From a checkpoint of a small transformer trained on Wikipedia: capped logits, a variant of Muon for these matrices.
Each number is 128 + 24 x the weight over its row's rms, rounded and kept within 0 to 255. Layers, rows and columns count from 0. The size above them is the row's rms in percent of the matrix's.

# layer 7 attention query, 256x256, rms 0.159, rows 149-201, columns 192-255
size [105 101 105 100  97 101 103 104 105 111  96 108 100 104 109 110  99 109 104  97 102  99 115 102 100 105  95 109 107 109  97 110 104 107 105 108 106 101 104 105 106  98 103 106 100 103 106  95  89 105 101 103 105]
[[131 119 112  83 136 110 108 189 161 156 134 137 126 182 120 166 128 144 135 147 116 127 138 199 175 121 102 150 117 143 125 119 115 139 114 118  68 123 123 130 137 140 134 129 117 153 110 123 162 112 130 130 143 138 124 157 142  95 155 147 100 145 186 144]
 [128 176 129 134 119 176 161 142 117 159 162  84 129 131 110 139 127 148 168 147 103 108 188 110 118 124  96 124 149  88 111 158  73 154 183 137  96 137 109 147 129 135 139  96 117 103  84 117 157 130 130 133 133 132 131 130 116 106 169 137 153 123 102 125]
 [121 161 106 124 128 100 129 146 140 135 124 121 116  87 101 116 181 124 137 110 126 138 115 143 125 147 110 111 131  93 109 165 125 146 145 106 172 117 169 140 125 144 147 136 132  80 155 126 133 110 167 142  76 128 135 137 120 161 141 157 142 124 114 141]
 [111 182 100 150 105 125 132 138 158 116 101 125 117 160 151 112 192 178 177 151  94 150 157 159 165 116 117 154 139 128 118 136 148 110 162 109 150 123 146 133 112 175 143 134 154 116  99 129 101 144 128 147 107 133 165 135 119 140 102 150 111 103 149 168]
 [ 84 151 115 142 143 131 105 127 104 134 140  97 128 109 176 173  96 149 156 116 108 151 160 133 113 149 172 128 173 112 141  93 127 171 106 124 107 111 131 120 159 124 140 118 168 141  82 156 138  89 110 105 103 119 115 145 135 132 129 161 151  96 129 165]
 [146 139 153 134 159 116 129 138 161 130 109 126 109 114  98 145 127 152 133 165 136 117 126 146 111 134 126 110 150 170 140  72 115 151 132 143 116 111 147 151 141 120 107 126 116 134 153 194 111 166 110 132 153 121 115 147 159 117 101 125 131 170 150 153]
 [ 63 142  95 132 140 112 111 106 144 146 115 112 159 130 110 186 130 103 133 151  65 125 151 146 103 151 116 152 125 145 145 134 133 114  96 106 132 158 105 147 142 100 169 115 121 172 183 127 133 152 120 130 146 122 131 115 132 119 138 164 153 146 130  93]
 [134 138 135 121  76 104  96  97 152 140  95 138 139 119 157 109 126 178 155 133 145 125 122 158 117 105 144 113 106 118 150 123 133 154 101 138 142 139 118 162  46 124 100 181 140  95 111 189 115 161 122 158 134 160 121 142 130 163 132 154 143 116 160 108]
 [140 113 173 120 100 155 106 130 139 109 117 101 112 147 107 130 114 124 112 115 185 140 148 111 150 116  95 163 121 129 105 147 124 103 167 129 109 123 142 123  73 110  74 133  92 161 137 129 156 136 112 146 140 142 118 131 135 130 132 145 145  94  97 158]
 [153 112 135 142  98 149 136 105 143  86 141 123  79 128 133 120 141 131 130 127 153 139  64 105 123 171 143 122  87 162 103  95 116 108 142 107 120 116 117 120 112 128 135 157 108 123 144 173 127 125 133 116 142 114  66 117 107 122 119 159 155 112 140  82]
 [133 162 147 130 142 140 136 159 104 115 140 165 141 130 110 130 146 117 182 101 128 140 135 133  96 147 181 160 181 121 196 138 132 150 201 123 153 139 155 121 157 114 140  92 151 135 128 137 118 125 133 134 139  82  73 115 134 163 156 125 160 136 120 123]
 [107 169 110 105 154 144 134 157 100 117 110  98 130 132 126 178 140 125 112 124 118 113 104 123 104  92 135 108 108 151 155 119 137 145 145 134 150 173 109  90 165 105 135 113  96 117  98 167 118 136 136 146 136 126 137  90 161 116 130 128 145 144 135 172]
 [161  86 132 102 149 183 151 149 106 139 126 105 103 117 116  96 148 148 159 128 148 132 107 124 106 138 119 118 132 130 109 125 153 130  91 147 114  96 149 121 150 115 126 128 143 108 104 172 118 110 125 114 126 118 120 120 126 140 151 100 113  70 152 142]
 [134 121 147 133  92 125  90 136 108 130 114 150 136 134 114  92 128 125  74 143  65 103  94 134  87 176 130 105 183 117  89 149 171 175 119 149 138 135 117 151  92  83 124 108 110 138 135 145 112 117 115 110 144 125 171 156 158 137 114 102 151 137 144 108]
 [130 124 117 147 173 146 146 127 145 169 135 112 138 167 101 142 105 152 121 136 118 177 141 146 143 159  92  96  88 149 140  95 153 182 108 154  90 169 152 113 100 163 136 103 180 121 137 151 142 156 114 100 105 120 105 169 101 132 111 122 114 115  95 128]
 [126 135 128 135 106  92 141 127 157 119 107 136 132 128 172 145 125 116 130 114 177 107 137 118 144 144 108  81 106 144 125 131 121 114  92 140 102 140 141 136  90 131 101 124 111 124 121 135 103  90 113 169 118  71 159 137  90 108 133  78 146 147 112 168]
 [ 85 159 181  95 134  99 131 123  80 166 178 116  93 105 112 161 101 128 141 132 104 125 143 147 151 107 116 127 147 153 202 160 143 112 111 123 127 151 140  97 131 166 150 186 126 132 135 122 162 114 153  81 132 127 132 130 134  77 102 132 159 133 160  95]
 [120 169 149 106 106 121  72 110 103 101 117 111 100  85 135 127 131 113 164 126 121 143 141 125 136 112 160 119 191 125 145 147 133 108 138 121 117 105 125 144 118 159 122 138 122  69 169 113 125 145 139 132 123 132 113 108 142 117 103 143 127 141 150 170]
 [116 119 109  94 112 120 123 129  77 154 140 110 147 121 148 163 120 168  91 131 119 116 128 174 154 124 153 110 159 109 109 127 129 110 154  89 112 112 141 173 107 167 144 149  92 149 134 121 122 106 113 158 104 136 120 144 106 106 123 150  88 103 179 112]
 [157 196 122 133 132 123 156  81 101 116 103 135 101 130 149 139 125 132 169 114 125 146 184 126 125 132 123  93 139 116 122 131 128 133 138 109 155 139  65 132 146  85 135 128 134 162 115  91  65 124 165 114 109 131 159 138 140 142 113 131 146 154 127 150]
 [149 115 113  70 116  75  95 131  91 148 190 115 141 118 148 157  95 148 110 127 119 108 126 122 109 105 149 124 159 142 127 162 135  86  87 172 153 103 127 129 119 151 145 149 144  84  87 108 163 106 109 113  83 147 115 103  81 155 128 152  97 134 146 152]
 [146 143  95 170 151 142 147 103 157 103 107 135 112 148 126 102 138  82  96  87 111 173 128 149 110 112 157 138 117 143  87 132  84 126 117 124 114 136 130 113 155 160 117 122 151 149 112 148  75 126 122 121 150 124 125  87 146 137  89 135 110 129 174  94]
 [109 120 109 110 115 128 148 100 165 103  96  69 128 151 132 134 122 123  92 125 187 136 128 123  95 150 113 182 136 151 134  86 109 124  91 128 115 137 122 145 146 120 132 137 119 115 157 119 117 132 129  95 142 124 140 136 150 156 101 164 139 148 159 140]
 [119 104 146 134 133 145 121 110 148 121 143 134  97 150 133 119 139  97 139 127 105 118 124 128 127 101 125 146 133  92  97 144 142 137 121 116 126 129  86 106 154 173 138 158 113  98 112 123 141 100  98 140 112  88  87 104 124 110  96  89  90 132 153 152]
 [111 122 143 138  98 129 146 148 132 143 132 126  96 155 143 165 116  98  89 154 119 152 138 131 141 144 100  89  91 140 134 126 145 106 135 128 128 142 113 172 119 123  93 126 126  82 108 124 156 106 115 142  97 146 171 134 123 115 110 133 131 134 127 104]
 [ 73 122 138 103 142 147  71  85 137 128 135 147 116 146 125  99 130 133  93 117 144 179 155 137 172  82 109 156 119 126 143 118  90 132 120 170 126 109 127 115  94 141 125 146 130 134 125 116 120 110 180 115 160 105 100 143 140 187 176 106 136  82 112 118]
 [118 139 137 138 150 160  91 147 106 118  94 131  81  86 102 105  90 154 140 126 127 128 157 155 110 108 143 122 175 121 137  99 119 176 143 127  74 172  98 114 105 104 125 124 138 145 104 133 144 137 112 132 137 151 105 112 133 100 134  96 147 115 125 130]
 [162 113 161 171 120 165 174 119  84 145 165 172 129  67 169 117 113 123 125 148 116 132 124 134 126 118 143  96 111 115  70 190 124 101 136 150  95 159 161 134 116 125 104 146  75 145 115 124 134 109 124 130 118 100 122  82  93  96 109 142 183 133 125 150]
 [123 130 112 182 116  85 127 124 170 109 111 123 153 109 104 163 116 140 130 131 102 144 149 140 131 114 120 118 144 150 160 165 150 134 119 117 111 133 146 131 145 118 102 123 139 111 142 109 151 140 115 108 120 170 161 153 146  80 115 129 119 139 134 110]
 [ 86 112 180 126 131 117 141 108 122  92 149 111 137 116  79 124 153 126 131 120 141 138 108 111 149 165 118 141 119 127 110 103 116 144 183 129 151 139 109 165 124 126 130 155 125 148 148 124 136 136 136 144 109 108 116 148 192 127  88 100 124 157 111 123]
 [106 146 150 129 140 149  95 140 140  69 138  99 145 135 149 118 117 130 136 128 150 117 129 101 130 139 140 105 128 118  99 163 124  93 163 163 171 115 158 151 118 126 145 111  79 111 142 142 177 105 164 124 132 160 122 154 145 129  79 151 109 139 153 125]
 [111 125 132 136 103  97 128  72 104 146 106 128  90 126  87  97 148 140 120  81 147 139 117 109 129 134 102 107 126 145 138 164 131 113 136 118 150 117 110 145 142 139 104 154 128 176 166 138 112 131 106 127 134 158 135 156 127 121 106 151 104 104 142  93]
 [127 116  68 142  75 150 155 124 155 191 136 140 156 106 151 122 159 140 122 116  80  82 120 122 109 121 144 138 135 130 176 157 119 144 121 132  88 135 138 110 135 118 130 164 140 135  95 108 126 135 141 151 162 131 137 138 115 113 144 114 126 139 132 117]
 [ 69 137 133 148 155 116  86 107  98 134 150 144  88 152  86 138 127 128 108 130 135 177 125 125 141 129 114 138  96 136 135 125 114 120 143 119 142  84 131 129 148 182 110 148 141 157 165 140 173 107 120 170 107 118 141 145  94 141 126 142 136 101 112  86]
 [132 110 115 119 142  97  80 149 118 155  92 110 114 140 137  87 118  96 154 104 143  90 102 137 132 155 155 100 119  94 119 113 156 149 134 103 153  96 103 120 141 134 103 105 104 170  83 142 153 128 115 156  79 116 118 119  99 117 158 129 104  90 108 138]
 [154 120 128 156 121 155 121  80 130 164 105 117 134 155 119 136 103  95 129 114 164 134 136 164 122 160 107 142 154 155 134 122 121 125 100 120 148 106 112 106 115 111 137  83 129  88 152  95 163 104 130 147  92 136 163 151 118 133  96 146 118 111 164 147]
 [123 131 129 121 140 112 161 119 122 192 131 128 127 107 144 101 159 129  97 111 105 133 151 133 149 121 120 129 111 106 145 150 111 132 118 150 132 129 134 143 147 147  89 118 107 143  99 135 143 137 138 191 167 124 147  96 124 119 131 159 113  99 121 126]
 [110 148 143 133 124 140 138 105 103 114 117  95 185 155 152 114 167 122 129 146 136 128 130 138 156 131 150  98 155 100 150 123 113 109 122 131 133 127 118 172 169 171 135 124  86 149  82 159 133 100 147 145 131 110 122 130 133 104 151 137 121 110 129 139]
 [119 123 141 115 125 113 165 134  94 125 117 131 132 113 110 106 145 104  91 142 125 140 161  89 110 128  90 133 103 112 130 108 118 120 111 123 126 135 135 127 132 145 105 166 137 172 153 138 177 119 104 180 140  91  89  95 154  95 148 164 180 101 144 182]
 [165 146 142  89 123 135 145 143 111 122 170 138 120 102 157 130 134 141 120 117 144  89 132 143 126 116 139 109 120 114 132  91  99 128 152 163 138 113 174 145 114 141 117 144 127 127 196 113 114 115 172 115 129 132 137 123 124 181  83 142 126 149 135 127]
 [117 101 133 138 130 136 121 143 125 155 150 173 161 111 133 133  96 123 152 137  92 149 148 161 152 164 119 129  98 117  81 163 118 132 108 108 144  93 150 100 115 138  92 136 124 151 110 131  92 142 135 171 134 121  89 111 127 123 105  97 121 136 115 141]
 [147 152  88 155 129 116 131 116 133 182  99 126 110 129 114 170 114 162 172 110 125 102 121 129 110 115 140 152 148 122 117 113 141 120 147 101 118 133 101 183 139 159 150 151 124 107  89 145 134 105 161 160  99 151 142 117 129 112 159 104 123 126 101  90]
 [ 90 124 121 146 136  75 186 108 167 162 143 117 166 140 103 131 122 129 118 162 134 169  80 124 166 146 137 149 125 101  85 124 191 138 161 149 143 154 127 113 126 133 114 129  70 141 128 119 151 118 139 130 124 116 121 116 174 130 155 120 117 122 140 102]
 [115 149 111 137 138 131 127 150 165 139  96 158 144  92  93 173 146 114 151 145 165 116 132 104 143 115 126 109 146 132 122 151 106 115 155 152 146 113 122 147 170 143 119 165  77 125 115 126  74 128 157 107  85  55 126 185 160 165 138 104 119 111 126 124]
 [145 137 107 143 147 172 119 134  92 166 124 137 146 146 140 152 112 148 167 160 134 116 138 130 119 137 145 152 133 106 158  75 117 167 114 146 151 138  94  68 103 163 120 127 169 146 106 116 143  98 121 135  70  78  89  92 167 141 186 108 122 142 149 155]
 [167 162 146 157 164 145 139 149 144 127 139 103 144 121 122 133 166 125 123 113 135 161 110 145 119 133 127  77  91 103 104  72  97 132 146 105 139 115 157 103 119 130 109 109 160 138 158 156 104 115 149 140 115  91 105 123 134 132 156 123 160 126 116 118]
 [116 106  84 166  84 148 138  96  90 193 127 159 162 135 134  97 153 153  53 113 125 113 129 113 130 167 114 154 144 122 158 134 113 148 104 124 102 107 136 129 116 108 119 102 109 141 114 112 122 101 112 124 112 139 143 125 113 125 151 170 118 131 116 120]
 [137 104 108 138 117 113 143 130  75  98 148  95 118 126 120  77 142 131 106 174 133 172 145 107 157 122 152 129 140 128 167 149 148  99 148 125 139 120 130 107 140 138 144 144 134 151 173 109 138 151  84 137  89 125 133 149 118 135 154  64 125 142 116 145]
 [151 131 105 140  95 133 119  95 134 122 132  91 159 124 144 149 122 125 136 147  97 107 139 162 128 127 136 132 149  38 139  97 121 102 151 162 154 110 126 137 108 139 100 102 173 121 165 191 117 112 174 127 124 118 109 111 179  89 122 107 152 101 115 126]
 [ 96 107  94 118 160 159  73 143 148 132 126 128 119  78 129  94 113 125  94 136 127 116 171 119 169 120 153 147 109 133 144 134 155 149 131 102 124 143 115 149 155 119 140 135 122 125 147  67 130  99 123 135 128 126 142 110 124 123 135 198 122 170 102 111]
 [158 103 118 154 167 107  79 136 110 158 114  98 136 156 129 145 137 130 151 134 113  81 138 115 142  65 120 129  93 144 165 145 106 109 140 129 117 113 105 126  98 127 169 129 115 120 114 178 133 109 111 110 134  79 115  86 105 134 133 150 154 135  91 111]
 [ 97 148  98 130  86 139 133 122 131 135 132 112 127 150 127 137 121 146 133 149 131  85 131 133 131 127 146 117 140 120 116 131 174 128 171 107 112 164 149 105 141 122 160 116 120 141 155 127 163 132  96 176  96 125 132 163 140 164 123 130 104 116  85  97]
 [139 155 143 105 170 111 154 120 148 179 147 132 131 151 119 137 122 101 135 148 138 177 103 179 106 166 118 152 146 124  95 133  84 153 128 115  97 111 117 129  89 137 136  52 127 108 113 140 157 145 135 111 108 131 126 119 102 154 130 163 139 120  89 126]]
# layer 7 attention key, 256x256, rms 0.155, rows 149-200, columns 192-255
size [105 103 101 102  98  92 102 107 106 112  98 100  97  93  99 107  95 112 103 100 106 106 110 107 101 102  96  96 102 106  92 108  96  97 109 105 119 104 108 105 100 103 109 108 106 108 118  95  95 107 106 101]
[[154  96 121 103 128  61 128 123 165 140 144 160 121 137 145 170 170 116 106 124 163 126 136 147  95 134 144 142 159 178 110 109 147 182 111 146 185 185  86 122 135 175 172 153  90 118 137 173 172 111 106 126 124  99 112 115 167 124  85 129 156 138 162 113]
 [132  81 132 132 140 191 115 147 102 126 137 118 112 131 120 181 194 140 122 121 184 125 129 117 125 118 128 135 128 141 115 173  57 147 152  73 165 121 124  88 107 127 105 112 123 135 139 144 121 100 164 110 136  85  86 143 150 112 127 153 123 124 178 132]
 [107 107 126 156 126 149 136 111 157  88 172 134  88 125 136 148 111 137 135 107 130 144 184 143 149 128  93  95 125 122  66 134 146 159 176 137 126 118 168 156 121 117 144 142 147 138 131 129 108 140 132 136 101  90 163 110 133 133 156 135 164 101 132 126]
 [135  92 137  92 104  95 112 152 177 113 158 103 119 109 134 139  91 109 126 119 171  90 125 128 107 119 104 131 138 135 127 145 138 166 114 183  82  83 143 126  70 109 169 136 133 119 148 120 162 117 110 161  88 155 109 144 110 155 137 110 125 110 102 120]
 [131 158 166 137 122 160  80 138 140 104 130 132 119 140 160 115 127 127 134  99 111 130  70 130 146 153 136 123 100 125 137  92 112 138  84 183 139 131 129  86  99 118 166 169 116  78 137  75  86 187  85 131 168 117 119 131 134 144 104 128 106 109 151 129]
 [112 142 133  85 150 121 127 157 192 139 107  73 131 159 108 135 125 137 132 114 116 142 129 176 106 124 104 131 131 111 156  78 162 102  82 139 132  95 156 151 116 137 134 146 118 147 128 132 105 113  99 138 113 179 114 166 120 138 126 110 114 124 107 158]
 [186 169 114 160 130 110  98  90 136 101 170 140 141 185 114 146 144  99 124 134 131 117 141 109 167 142 127 145 166  88 142 108  76 127 127  94 131 162 163 113 155  70 129 154 144  92 117 110 107 117 140 118 128 100 129 143  98 133 174 153 117 113 111 126]
 [107 141  90  96 148 109 132 146 122 159 126 112 144  87 141 182 121 112 104 145 104  84  98 124 127 118 159 151 106 131 152 121 160 123 128 126  87 144 136 121 128 117 156 142 163  97 111 123 105 119 131 148 129 120 128 151 109  95 109  81 156  77 155 147]
 [113 112 119 175 139 162 123 109 135 126 132 111 134 118 141 137 106 117 126 103  79 143 124 173 127 134 129 130 111 132 147 118 100  58  91 146 163 102 114 118 136 116 136 120 138 143 109 144 181 148 135 138 122 116 138 130 192 110 158 130 128 115 138 140]
 [129  82 134 112  89 128  89 113 110 160 109 118 151 144  83 109  95 137 145 115 132  99 183  84 102 108 127 168 149 143  85 128 112  97 116 115 123 182 161 144 168 135 138 136 109 157 162 109  85  79 153 115 135 142 117 103 171 168 147 133  95 113 180  71]
 [ 84 134 138 111  90 119 103 129 147 123 152 118 114  98 122 128 101 118  99 134 133 128  88 102 105 133 153 140 133 131 167 138 133 121 125 118 119 148 127 166 111  78 102 123  88 130 104 143 140 109 101 130 138 130 132 126 116 111 147 130 133 128 148  92]
 [165 123  90 148 113 185  96 138 116 121 192 149 115  99 144 130 133 119 145 160  99 165 176 103 140 141 100 135 115 137 102  97 155 124 127 122 120 135 116 118 118 103 126 115 115 150 121 144 138 130 137 121 113 128 105 142 128 126 122 138 120 111 188 147]
 [140 182 207 144 122 112 107 106  75  85 146 130 143 120 117 149  95 154  94 122  87 127  85 102 149 146 106 147 111 128 138 118 164 169 186 154 148 120  96 136 146 152  97 113 102 142 161 112 168 111 135 119 117 152 107  96 139 116  97  96 140 138 144 127]
 [127  88 135 124 138 124 146 142 118  96  82 147  91 154 136 138 154 128 152 133 105 133 138  88 104 133 110 131 133 132 106  74 131 128 119 144 130  94 128 166  94 100 116 116 138  98 108 127 161 107 144 128 138 101 142 123 167 153 114 106 141 112 125 167]
 [126 114 137 153 160 112 159 152 108 127 119  82 108 115 156 115 139 115  74 107 184 108 114 115 142 139 112 192 147 121 126 132 156 123 108  96 124 138 145 126 155 137 145 156 142 151 116  98 102 107 114 115 133  92 118 119 132 160 127 147 125  79 165 178]
 [114 137 120 139 142  86 116  74 143 110 119  96 116 132 130  97 145 143  80 137 116 134 129 123 122 161 128 155 134 132 120 156 107 139 118 131 145 119 139 141  89 151 142  88 161 145 140 152 106  79 121 135  91 142 114 137  89 155 149 146 112 140 167 145]
 [178 142 125 105  83 151 104 130 126 136 114 153 118 138 145 159 138 138  99 168 130 122 130 162 116 132  98 110 129 122 121 107  89  99 170 156 135 152 130 112 151 129 112 112 121 158 138 119  92  93 134 124 122 132 102 117 154 135  75 159 155 172 140 103]
 [115 126 171  97 103 130  99 167 160  93 124 142 154  84 128 103  81  77 121 139 152 130 116 121 124 135 140  83 109 148 119 137  98 104  83 132 116 131 114 123 162 109  82 123  99 144 133 114  99 100 153 144 141 144 121 161 123  98 131 125 120 138 154 132]
 [134 134 136 134 148  74 117 181 143 155 151 150 117  93 125 182 112 133 108 119 192 158 156 113 138 208  75 114 164 105  69 107 119 108 158 142 133 122 162 142 148 128 138 116 115 141 138 121 132 132 126 119 118 127 136 157 170 138 145 106 114 130 100 144]
 [ 81 130  97 104 102 146 153 153 177 126 108 116 109 140 153 160 110  93 154 153 114 161  85 118 114 114 122 122  90 121 126 178 119 120 103 105 141 125 154 128 118 129  87 144 159 109 126 157 151 184 142 150 127 151 150 159 113 150 113 135 112 118 150  80]
 [167 103 112 155 143 162 110 124 137 119 132 131 122 130 122 102 147 119 127 105 109  90  87 127 118 122 104 139 100  83 131 142 119 149 153 142 141  93 132 132 148 120 122 132 102 134 186 150 127 120 130  71 145 117 108 127 118 122 105  83 120 166 156  86]
 [129 135 131 113 109  99  68 158 129 152 137 130 208 168 185 137 117 122 152 145 126 141 123 135 165 139 143 121 124 151 155 160 134 117 110 172 177 121 101 140 158 172  98 113 140  89 144 117 153  93 136 107 164 171 113 118 118 138 140 118 106 108 164 142]
 [123 115  93 121 126 101 124 158 112 170 178  94 119 155 149 105 135  96 107 116 119  92 159 105 178 171 125 116 136 125  85 122 124 138 151 148 119 148 144 102 136  83 140 112 101 144 132 129 124 112 117 125 127 131 123 146 143 123 104 121  99 103 127 128]
 [156 168 110  97 111 139 129 148 160  88  84 117 125 140  98 164 156 143 112 128 115 147 116 116 158  97 119 118 149 101 128  98 107 100 125 122 149 138 105 153 110 159 149 133 117 124 156 135 126 106 133 163  96 116 132 121 132 156 123 161 119 160 133 132]
 [156 115 119 107 128 103 117 145 124 116 133 114 164 117 117 117 144 121 140  90 144 131 100 185 108 149 159  80 109 110 118 138 147  82 124 180 115 103  98 102  99 124 126 159 129 156 116 132 128 140 105 120 125 124 149 121 132 128 126 101 101 148 131 197]
 [107 121 137 171 135 159  66 101 124 111 110 104 136 130 122 126  86 141 148 139  98 122 105 112 103 170 136  97 135 132  95 134 132 139 166 143 134 116 116 126 155  93 134 145 141 129 135 148 122  96 151 123 110 136 155  96 129 153 100 121 180 116 120 135]
 [111 160 135 100 120 107  98 125  94 102  71  83 101 123 101 150 130 142 136  89 112 108 136 182 169  96 133 119 133 133 123 135 107 107 133 110 131 121 135 109 136 204 111  92 116 112 129 151 107 127 193 159 161 171 163 145 173 111 120 156 179 139 130 135]
 [124 153 133 141 135  76 102  91 131 111 122  82 139 167 131 164 118 117 131 124 143 113 133 108 130 131 142 101 130  97 152 123 152 136 135  66 125 122 113 103 124 124 109 134 144 125 164 136 142 113 132 130 124 137 154 129 139 111 109  91 127 115 125 109]
 [139 126 107 143 135 101 120 136 128 137 134 151 141 115 115 133 121 101 104 130 128 163 119 145 117 127 155  77 120 145 104 119 134 101 127  82 161  88 153 137 136 146 116 160 105  86 106  99 102 151 164 114  94 118 151 132 136 164  79 139 102 142 147 136]
 [159 117 108  86 109 154 127 145 127  98 107 148 122 161 147 110 132 115  93 105  84  91 105 154 120  76 145 163 159 104 141 162 114 156 113 112 101 115 130  83  98  96  94 127  90 159 110 100 116 140  98 112 134  97 154 105 137 137 117 128 120 153 128 134]
 [126 158 120 142 136 111 143 149 157 153 171 147 147 162 135  85 165 118 126 154 168 121 103 157 149 147 148 105 153 196 162 125 153 132 109 139  99 162 133 101 146 129 131 104 109 147  81 145  99 110  95 148 128 144 110 110 142 128 126 126 152 111 124 132]
 [228 104  90  66 151 113 118 158  97 146 174 135 159 169 120 146  88 155 138 118 118 134 154 107 160 100 163 138  81 138 142 140 146 113 102 151 107 138 130 162 118 110 143 129 134 116 158 141 136 138 149 135 131  72 114 118 131 113 146 143 170 135 112 176]
 [ 98 140 148 113 108 107 161 169  98 123 125 132 136  82 136 132 135 135 116 113 138 111 142 170 137 142 145 129 128 150 105 168 147 103 154 187 142  94 181 109 160 139  71 179 132 104 129 183 145 136 142 113 117 131 164 134 159 128 126  94 163 128 115 141]
 [152 112 105 133 121  72 101 120 163 101 123 122 115 110  83 127 138 157 150 153 155 112 125  91 143 122 107 145 126 118 118  84 101 125 127 111 135 147 146 130 113 138 140 120 170  99 141 121  96 113 131 101 114 106 116 123 151 131 131 113 115 119 115 120]
 [108 127 176 108 129  87 152 119 122 101 141  97 123 138 114 131  95 148 157 153  96 138 118 113 118 143  94 119 137 129  86 133 147  89 125 115 152 125 141 106 130 143 150 158 156 104 144 131 117 118 155 132  94 130 130 127 107  99 177 173 107 122 116 138]
 [107 120 144 149 133 156  80 141 162 163 123 137 143  74 147 130 137 154 139 117 141 100 145 134 170  99  96 120 117  95  98 167 135 108 170 123 132 125 124 155 104 120 107 141 100 145 138 110 109 129 124 121 106 152 156 153 163 143 153 131  92  63 136 111]
 [107 136 110 112 158 172 138 143 125 157 148 112 124 106 159 102 156 173 150 109 128 146 160 161 166  90 139 116 111 107 124 109  64 144 160 100 136 106 152 115 131 144 120 103 115 139 163 149 127 132 152 133 149  87 116 141 151  92 124 100 145 123 136 101]
 [ 84 170 118 118 131  81 162 169 137 162 141 171 118 146 130 147 137 140 116 151 144 135 173 136 101 115 153 137 153 134 152  89 168 137  70 120 138 138 142  87 106  87 170 112  93  79  87 124 179 166  81 133 122 125 151  85 138 143 148 111  92 190 134 123]
 [141 133 131 135 141 131 150 109 177 113  95 122 125 144 128 113 159  74 116 145 183 136 133 126 105 108  99 128 131 140 157 138  88 128 144 120 141  84 109  96  97 155 111  84 156 105 100 162 130 112 147 116 135 110 146 120 100 116 120 134 106  84 148 119]
 [102 123  98 180  94 113 141 116  95 165 184 110 136 179 108 138 147 167 107 171 161 108 150 102 124 134 114 127 171 115 119 155 114 152 153  81 122 171 207  80 109 137 139  98 131 130 165 144 127 125  90 120 107 125 149 158 135 111 145 135 110 104 104 138]
 [ 98 124 112 131 126 135 108  87 132 146 106  99  97 139 154 153 161 137 162 128  86 147  92 125 128 119 142 177 153 140 132 154 156 140 154 140 165  81 112 139 111 145 136 112 118 128 125 120 110  78 167  97  88 134 141 127 182  94 159 100  99 139 130 140]
 [107 111 121 135  99  99 115 117 125 120 112 121 146 117 159 146 109 159 112  81 112  90  88 137 118 137  94 171 101 133  96 109 113 115 153 115 143  91 166 176  64 181 137 164 150 103 147 143 160 105 135 112 142 145 103 142 100 159 125 159 145 136 136 154]
 [138 107 154 151 148 116 192 102 144 178 131 118  75 157  94 147 178  99 125 125 152 106 137 107  92 105 113 117 154 150 146 133 126 130 132 136 136 138 152 140 145 137  88 157 126  83 133 158 138 117 129  69 133 168 107  91 145 159 113 147 135 152 160 138]
 [150 104 153 135 144 136 142  92 118 122 172 140 132 162 163 110 123 109 114 123 121 142 178 133 118 137 140 114 158 113 130 183 146 136 146 127 141 112 124 130 170 138 114 147 126  63 125 155  84 138 107 130 116  90 146  97 101 107 105 144 150 122 144 161]
 [107 131  92 142 126 140 151 134  67 116 138 104 108 195 152 180 104 166 157 124 154 160 109 122  90 100 113 119  98  89 121 128  99 140 148 142 134 146 113  92 165 167 105 158 167 122 110 124 159 144 112 142 112  87 122 145  79 106 118 126 129 114  93 143]
 [112 156  94 146 113 135 140 147 109 151 142 158 144  69 135 144  67 198 133 168 127 110 115 142 164 125 124 117 149 159 149 115 188  94 100 179 141 109 101 132 117  98 101 130 145  89 121 107 125 151  78 122 119 115 177 139 105 146 136 104 104 155  99 132]
 [111  99 126 164 162 149 116 127 161 120 138 130 156 128 159 103 157 163 131 112 119 141 142 102 131 140 106  94 124 127 111 150 122 165 163 163 133 163 144  84 112 103 145 115 115 146 130 124 183  94 137 134 113 134 154 113 182  97 118 158 156  61 150 147]
 [142 106 150 126 127 139  97 105 148 136 149 160 133  98 126 137 134  93 141 127 161 147 137 141 148 155 108 139  89 134 144 114 119 108  91 140 150 137 115 136 149 118  78  89  59 144 116 124  86 106 138 151  61 132 152 116 166 118  88 129 140  93 108 163]
 [123 163 155 128 115 141 192  98 151 143  88 123  97  91 138 118 107 129 107 138 127 127  88 160 110 159  86 104 168 112 141 121  87 122 128 106 156 145 152 130 119 108 146 148 124 152 102 111 131 127 117 147 118 102 121 159  65 153 156 100 105 133 135 146]
 [116 116 107 120 141 133  84 153  95 122 146 122  78 144 123  90 164 149  85 102 138 190 151 126 119 126 138 131 129  99 107 152 151 115 146 137 139 154 142 112 100 120 147 101 141 128 121  84  93  79 147 144 135 131 129 147 163 112 111 134 162 158 134 114]
 [125 142  79 172 132 123 148 143 136  74  91 113 158 123 147 153 154 127 169 132 146 126 116 146 121 156 152 145 145 157 113 130 175 122 110  91 113 100 153 111 160  78 132  99  70 130  83  87 104 157 136 136  95 131  97 109 115 128  81 139 102 121 150 150]
 [120 113 142 125  82 175 149 120 136 127 143 123 110 131 141 114 158  91 126 131 167 145 145 136 149 186 129 161 134 121 127 164 136 136 128 128  94 135 111 173  97 140 148 119 128 142 162  97 128 174 133 100 100 143 117 104 146 132 172 137 160 138 157 117]]